{
  "n_head": 6,
  "activation": "swiglu",
  "init_std_qkv": 0.03
}
Each number is 128 + 24 x the weight over its row's rms, rounded and kept within 0 to 255. Layers, rows and columns count from 0. Numbers have three digits each. The size before them is the row's rms in percent of the matrix's.

# up: layer 10 MLP up, 512x192, rms 0.127, rows 411-466, columns 64-95
# down: layer 10 MLP down (transposed), 512x192, rms 0.0455, rows 411-466, columns 64-95
# gate: layer 10 MLP gate, 512x192, rms 0.12, rows 412-467, columns 64-95
up411 099:184096093190101125123140144107132130116129149146128189159172158061090134108105108116096135131149
down411 090:124143159137120123128127157140099152139094130121128143148106127110117143069137094110156124178127
gate412 107:103100124117142082104128089109129105167142109096146113088151165109116109120127133144137115159126
up412 105:101132123142130113134104104082118099153124118103140149111206158112110091160185147158110112153129
down412 105:095143124162128143087128133162117119163138131113140143140155106119100131063109116115126116153176
gate413 103:122101125143173116156103149102111142093074150157115133110095147169102098140120151180101146158096
up413 110:168149093101150147104129107111169119122171168150123163126122108137134148134119115135103138142177
down413 107:159102126094112171111107119168156165135079148120113142138144126141162136141087139080154159123090
gate414 109:140110121114145132106109117097143144137137103125133141148157106139127117116139135117122125117136
up414 106:126181149116079157127135138130129106142167083147159088139176099094100115094148130107152130143120
down414 102:110140156162145109115208138122138114156161124137089119103147124146139122154123140145100155144122
gate415 105:088151153136104151159126142158071087121113141131106101128143109130120149138146095137145154117157
up415 112:169107097127131119144151093123153134117124120105123134134059149145148126111134129141124117169118
down415 114:149114159133095128138150124149136130151122157104145108133098154150105138133124158172123141147150
gate416 105:146111157118161131158139116115153196172130133115174105080123125095169147087128126116133172125112
up416 101:082127205121131093121115073162133158114121123124161136111128075107168121113093131132122176113128
down416 103:095107101175094105128144125145103122191145142126122192140116106122139157114113136129083149106200
gate417 102:116151155145152139118110147087111098174161108164137076142147106113151117116124118175146131137116
up417 096:125107098146146130163150118123139108137152145085142178136104120175111139163115081081150169115136
down417 099:132092162145099125129130139139119176129144130135127137128092136095120115176162129119097136132132
gate418 101:094081100098156150123098116131104174155140147137108117147126122143154140110120119115076167155092
up418 098:127130136097137160120142147091103098112138140159153114122148129111107144116132068109094167110143
down418 103:149133151143124108113147089150145094114093148080087092150150173122099170118105112101144122094146
gate419 098:193149157124120168127137149116105131143159098095129144136102096148134126152128131129110144160111
up419 098:107104128135084101162128153106121130153156158152120059100142130105158120116150120140155101110129
down419 100:134155104111110146121168145114156132189132091109124118135103108112182123128117163164117146107120
gate420 110:080094095174146158124146145135118122133098107151144163105128101118155120089182149143153154108071
up420 108:114097157122117124132176129104145129155138129129143100164167089126126135157165140108103119117076
down420 110:114152114135150168147149088145096163116125100132159164091129149101143134147109111109154141149119
gate421 103:147116146156131149115140079149112104141149123096120137137149167138153119116095114093122138135135
up421 100:116104103100112153135137147159130137145110112088129147144136138109111150119144111164183150121131
down421 105:149125084152107123116119163113138163101158133127126126137132091124128103108124140111121084151097
gate422 098:147123125139135124102124135117130204124108110116126119116125092135123129113152119115177197105152
up422 096:154136108104147176164127082145146143144111124181162121092121112154085131128107114145114152097103
down422 101:115111126126111101094140119154168097085181126124132146116140122133110115167107134127101104132171
gate423 101:103116136155131148103127129146084132157159144119156090079172155159152128147150179154126091102104
up423 109:145128127109150121145141142149116096180098127127139087144105102113103150141118137120153097144148
down423 101:148131100115124159129131119126119163157080129080102112143122130148119104158129149131114109143107
gate424 103:149129145099144131158135142105108138117135094147166145109111116118117104132126077146146101180151
up424 108:131133152143159135123126135119125136122132106110118142151133070144119113117153146138108169129119
down424 104:144078116107128129116115131143131131104102112129173183126118110082090106092136113140157139189130
gate425 100:154118111099088145096136118149168131087136125095131157137100145147129112136103085119117101150149
up425 103:082167123111099094124123124081129138106081125172144139138138162109123126128099148114134113083119
down425 100:153168113108137119125126103187111129126148106133177092110126125145102128121121145126140172150131
gate426 101:161127097103143160131133133146088130175070113158090165129124102157135116160140111114125127117107
up426 103:133137142115157115115129094158070161112143140103116118134134121093122118127138134168136116165143
down426 103:127122155161126160123135166128115146109187133145131137145115089179140125147135143116146117127130
gate427 103:156107117133125146121116130129122138145105114096131132147102096109118094172153128104144155111129
up427 106:157145135129114140144087133148131147129114148147117156116107094131103130101120160104133142120115
down427 103:139159155089072066111133174112123132140139108148124136122116176138132139127100112114135145092146
gate428 103:077159157147131126137096115138133100129124171131145170092143140136124098084144077135122124143095
up428 095:168123164153134111142108159130170125169124091149122162131130116147123165126169167118157128133163
down428 095:167141154108139167064107115129145143152105091131092116151113152185124124089108105118113125135150
gate429 100:126120193183146112081159114131140099153154161090136104107129149154090118145155130157146105148110
up429 096:131161099113124135127103172085119169107114152121132137113161108166111149132119130116123130111112
down429 098:139114119118135092145143101101149145177155139118101129139143127132144130146090103198181112129169
gate430 105:136118125172126139136112157117138161109116136110096157132114125123171152131087143142106125145107
up430 102:097166125141126100115118120146107140137163133149112131128088135092071114186066151124120103137151
down430 107:160140140141121113101117102123131129130136085137131111085191093109117142137132121118115106136139
gate431 095:176161136119129116151123122132169106108088135135131150164151141136151094134123106145152127174112
up431 091:138123130143166127152121128183138128137102096119118106134109147133137173119128092121123134138123
down431 095:116160124099099098109117138095095122161115124143131132131167132139139126134133058126112125114130
gate432 096:100130122112144145115099167119156116129155099182154089115150154159135113121146135161150148100125
up432 095:163175130131090130155145073149108162127114180130110142133098096160135100082111093114121123138114
down432 096:120129159120113109152141116158128128114121179072133140123082127161112092131142192105136131115130
gate433 086:157149111117127140140116116166120131154137090124135121102119134131139086154123170158170121120148
up433 091:111163116132121118098088152123141154129164125120187134143161105122090097131120141154150137151149
down433 088:137105138103172128142131136119144156113156105127100088108120150091148111145131151092151129147162
gate434 097:123090124162115102139138145144116101099103098101100139131138126130138177119160157131115102154090
up434 099:123149116149129160129124097140120134155111165133088141118128080156128174127201077112119162104155
down434 122:159130155128127138125124161120117146099124107132162120141120130095097163144128138131117128153135
gate435 111:084136116106070155163158158117086125122142181091120143129133125101134120120120143091117117140170
up435 102:122117140120119154123149111111129184135120127123146116132105092122164125145119148160129178118139
down435 113:146139078114147111125123120122097080129104062141131127151123133120133159112152108150154153100109
gate436 106:097137164145116130114142162109113124122115107164124136127114142123118095110125137097110161148098
up436 107:109164122120149134145109114121170151115162108144114148122143103176129145132122142105129147146167
down436 110:124115127134135116127134098111157147107109138127151106117176116150149125099153129123153155119199
gate437 106:123072124126166161136139133112158125103102128120163125107083105116146161120120131161154165097119
up437 100:124092132129128131167154156097170158114098167137144094146106113114192122096117155133114159070119
down437 110:134094147131140145159144094135122147101086120091190158113124107109130100134093145128118149160161
gate438 106:141135204120180081120140135160147112106106138113139158146141140113133141116152138112167081142120
up438 109:112162184148120099143122132109138165098116139132168093130126160136153123162120144137139118164101
down438 109:163108128149141130123082172167145184135128088122122133131123148167122142158150112121103114155101
gate439 102:110131141112070100112093086124133137124089164124120091093165131135143093076110114127127080150090
up439 098:172123131123102110111136092159089145142139089101136138163133180145119116108137203122128118116109
down439 111:137089164158134145159113133147124144126108090166115140098152133111142084130095133130171118153139
gate440 105:127099146176136124147123121097138088123136171144085106135086149136104128104118102131121132081118
up440 098:150132133145148119135106141140137115082118099187131147163126117139123140147134129104106168156119
down440 112:142151118130131133129132112158133086089154118117138161167159135140126121108091121112133085131115
gate441 107:139106132127156157110116149093144128179155162092122128124149091140129108122154103175070098135119
up441 103:108165105118123117128161166079114108120103099147105123144146139124119142112103143124130113112149
down441 106:101116148110110121138136089133140133156147144154133159112142125142166145183153113069071130157128
gate442 101:095149135152141092138127151151088121147115108120144115108122096129133117102077122137121147100149
up442 098:128126119093091112160119123109149085123108115084141135146119179117139160108136173115139162133097
down442 099:154134100159155121115160107094130132140152133145117101128101107165137131158115131076116127120151
gate443 108:124096112095113161136126087127127134120154135125099109092140107126124120159091098146143129131136
up443 108:137114168162149158177133129150164151114141150115091133071139133116171146120123093095171137118145
down443 102:177154126095105108128128166185162143078143151133109166132187106142112164138121161099137136125133
gate444 096:107160176136117129118132089105131154109114130168139096091114155116105089150189077133152116151119
up444 099:150134128145116141147074125106089105121133136102132140090133133114113109092139104118082137181113
down444 096:163134141112138151078096122161126165142123122110153164168068134107116145176153153161168117131099
gate445 098:152144099110111115171138092132105186117054138150130147120124136132136100123170124132118146127115
up445 095:127160087116085125110131080156114139154138108118134126119134123131105077106156122112098120158145
down445 096:107106140143110135123118142132149130138109188137139126116116136123145121101131154116152101091088
gate446 089:086157126142110154164152137114118142175128148137139159163100110126092168134134151178120162096151
up446 092:157121116086140100151129178099092142121135137126135115140140111138130145117144167150110141121117
down446 087:060132103184118124111101088155148114103108131154146151114119148115126100130129164130125132153135
gate447 107:117161120110146162131076160140181098124142107110087128101143145150134146091110111088118122154140
up447 106:136116143134104171152151118156102174152126172122139142116149159095123111145095139122120095158164
down447 108:141119131146078102157176134186119180135145123131132115095147128137095128095151092174164120128092
gate448 101:094120166077154156132094149152113106114156091119111124160150110111130172086146110170135171142147
up448 096:153132142124085146106123096123134133146134144121159144145114124116132145107122146098171176127127
down448 107:121119142184115129135135112121133140145071120108152141094168152138139130130144117106143094156096
gate449 098:132095130148165124115097157109144158150140138141096092144150144164148149109170087114171098093132
up449 098:127150099156099130120142115164141123125126136126089131095130094120121131117123164152119132136153
down449 100:070146181127131124110116114107120106128136123133092119126150128116135130103129117147094109114189
gate450 102:094136139147136132097103112109149167115105156122144126146143162124109123127167130119155103151113
up450 093:147163113126121100135093131154132156138151118140098123139131109131131112155116175141173123126084
down450 093:106116144144100172136149115139121118110108150117149154128118129131111085142160079121144124171159
gate451 103:157099158152102116111111145112189170162089111116136071109131131149133136106130124154141080113177
up451 104:157115098167126142130163130118152155127149135114116095135108108112122100126109153127151110084178
down451 108:109152164115142083098140114105150146122140099102112136119118124144115153163107125140132138132160
gate452 100:115186169089140137136137158124143140123094080151096134153112075119154119112126117102104142122142
up452 102:167105127105103129128128137164133107108099105151123110105134098117074139136120118096183140130138
down452 098:164097107144108127146136141180108103184127109131146154145194117121100151131141176141118076112107
gate453 099:104118134159115130110131176123108111120092129112120096110122141137158160127165135142127144114122
up453 101:128169077126134127095148114132122115137158105108148153123137160110127118172118150094077105110109
down453 097:113104161107120141128102169108109135120104113163156143134141116164090123115168101142131134177114
gate454 113:115156113093092127116137093100143148136134095140130130147133142140131136115162131124132114148161
up454 106:134140168161152130132122149107144167169142192104135133102141151170142166139137091116127145111114
down454 109:115135153149143123144124115146171154139159118152180146138141155155119163105131145138168134132163
gate455 109:114100153152112086120134065117096153126181124119085069120092128151152135107140136109158112105181
up455 101:110087127125129114131140124131114140129138120081115161165119095114080153116119117095139191154101
down455 107:111145148138110154131149120129151131187122125122153131150148139154082128144160101153066125091141
gate456 112:129081123172119149098090156143128122157119095137158123161131176143101146120108132145150134132101
up456 109:142107141121172104126137115120122170148131129107095131150134134096194108141098131146115143085138
down456 111:137140135140109106137147129113191126136143081139107131180119148133140085168144076137151134121131
gate457 102:143130110127155153137096132123137126096104142101150150109125153181151191144155128127133115111124
up457 098:094077141142156131130123111123140121120142140111123116112160134123157167181115111048125095103122
down457 097:149087146120088095124136130129165168131089098110167109118097152176144167123125134133148128157173
gate458 099:090138140135117150115086113165141099139114123150140153123097115116122132106151127158116145137143
up458 091:103128135128126140121139133157154087119153096140135137176157120128112138099124104116100134135149
down458 093:156123135152110121149135134077120134110127179110121110125141142150125177120106121076122112118146
gate459 111:092121127175115147155097141119114127137125158154118143086148098123166160164120101112128154120103
up459 107:137192121149106123134135152146116125118135114112131101121163118101105121116125154100117114091112
down459 106:140137124108140151146152118159115132083107099128103110118123114134088099158130093110104114114105
gate460 107:142163081145112154127118171124143123121122146152135110119117142094126139151162137133149112084099
up460 105:124110105161147160121089118079125144112109085125150177132086145130075131110136149162139088123121
down460 109:154124098128134159149102148126107149109049110126154161121090150099178100126132097100137140093092
gate461 106:107112096154105151111157142127121100107122149130109153108136144131139129134121136126164154130089
up461 101:134119121134151063135109140144151143096112139102152115126130121108160164106124144149166117129137
down461 103:151129164140163143183094166173137139120130159119120119170142153164145144092119158166107093115142
gate462 100:084083133128093162141133136149152146112143114100139157094128119081122154095163114135165108138135
up462 105:135119084125136134147111139083107103155149154140096132166143111115129135137111117112106131141111
down462 104:060131128107112116074129113111135131113116107131117087105157136136134167149173146107154114139117
gate463 092:126137099125109142156088128147089123135109152106125143153120146076107137138114119155133122102132
up463 088:126146130166159158140138120142106132115164104143124127092183085154145085094156130114138166169141
down463 089:133122129174123107112108108106128111138108136113132139138146092135120135096129125131087141116127
gate464 099:112046113126126118156054093140111145159102104117127118119104118196128130157101159125132101134108
up464 099:093138171084125163131153152076085073124171111099115104122143134150128136134105127130097172201133
down464 109:144113120096145156133160191147162155144147129097093146141189115103132118070164123127100143128097
gate465 104:117088093150093155107082138140092125143116153098156111116126141112118063137164127113177131136161
up465 100:137134134115146098157111148105137119153123139152164142127147114111185159127135109154146142114125
down465 103:144110096156100117117127165138063114125163135143108110095142124170117168098129105112133127157109
gate466 105:181145115128105142127114126148110126115126156146155124123123122119162130194139098082153136107135
up466 096:140142087143110120114127138168121172125129198144153132094138137161143112118134080166102114120094
down466 106:132127154116102078115081160152174149117116103111116151156104142139125157098153079136082148122138
gate467 094:144143096142113115093124153112125063109118132135136076157077156128074113109091114117100158111116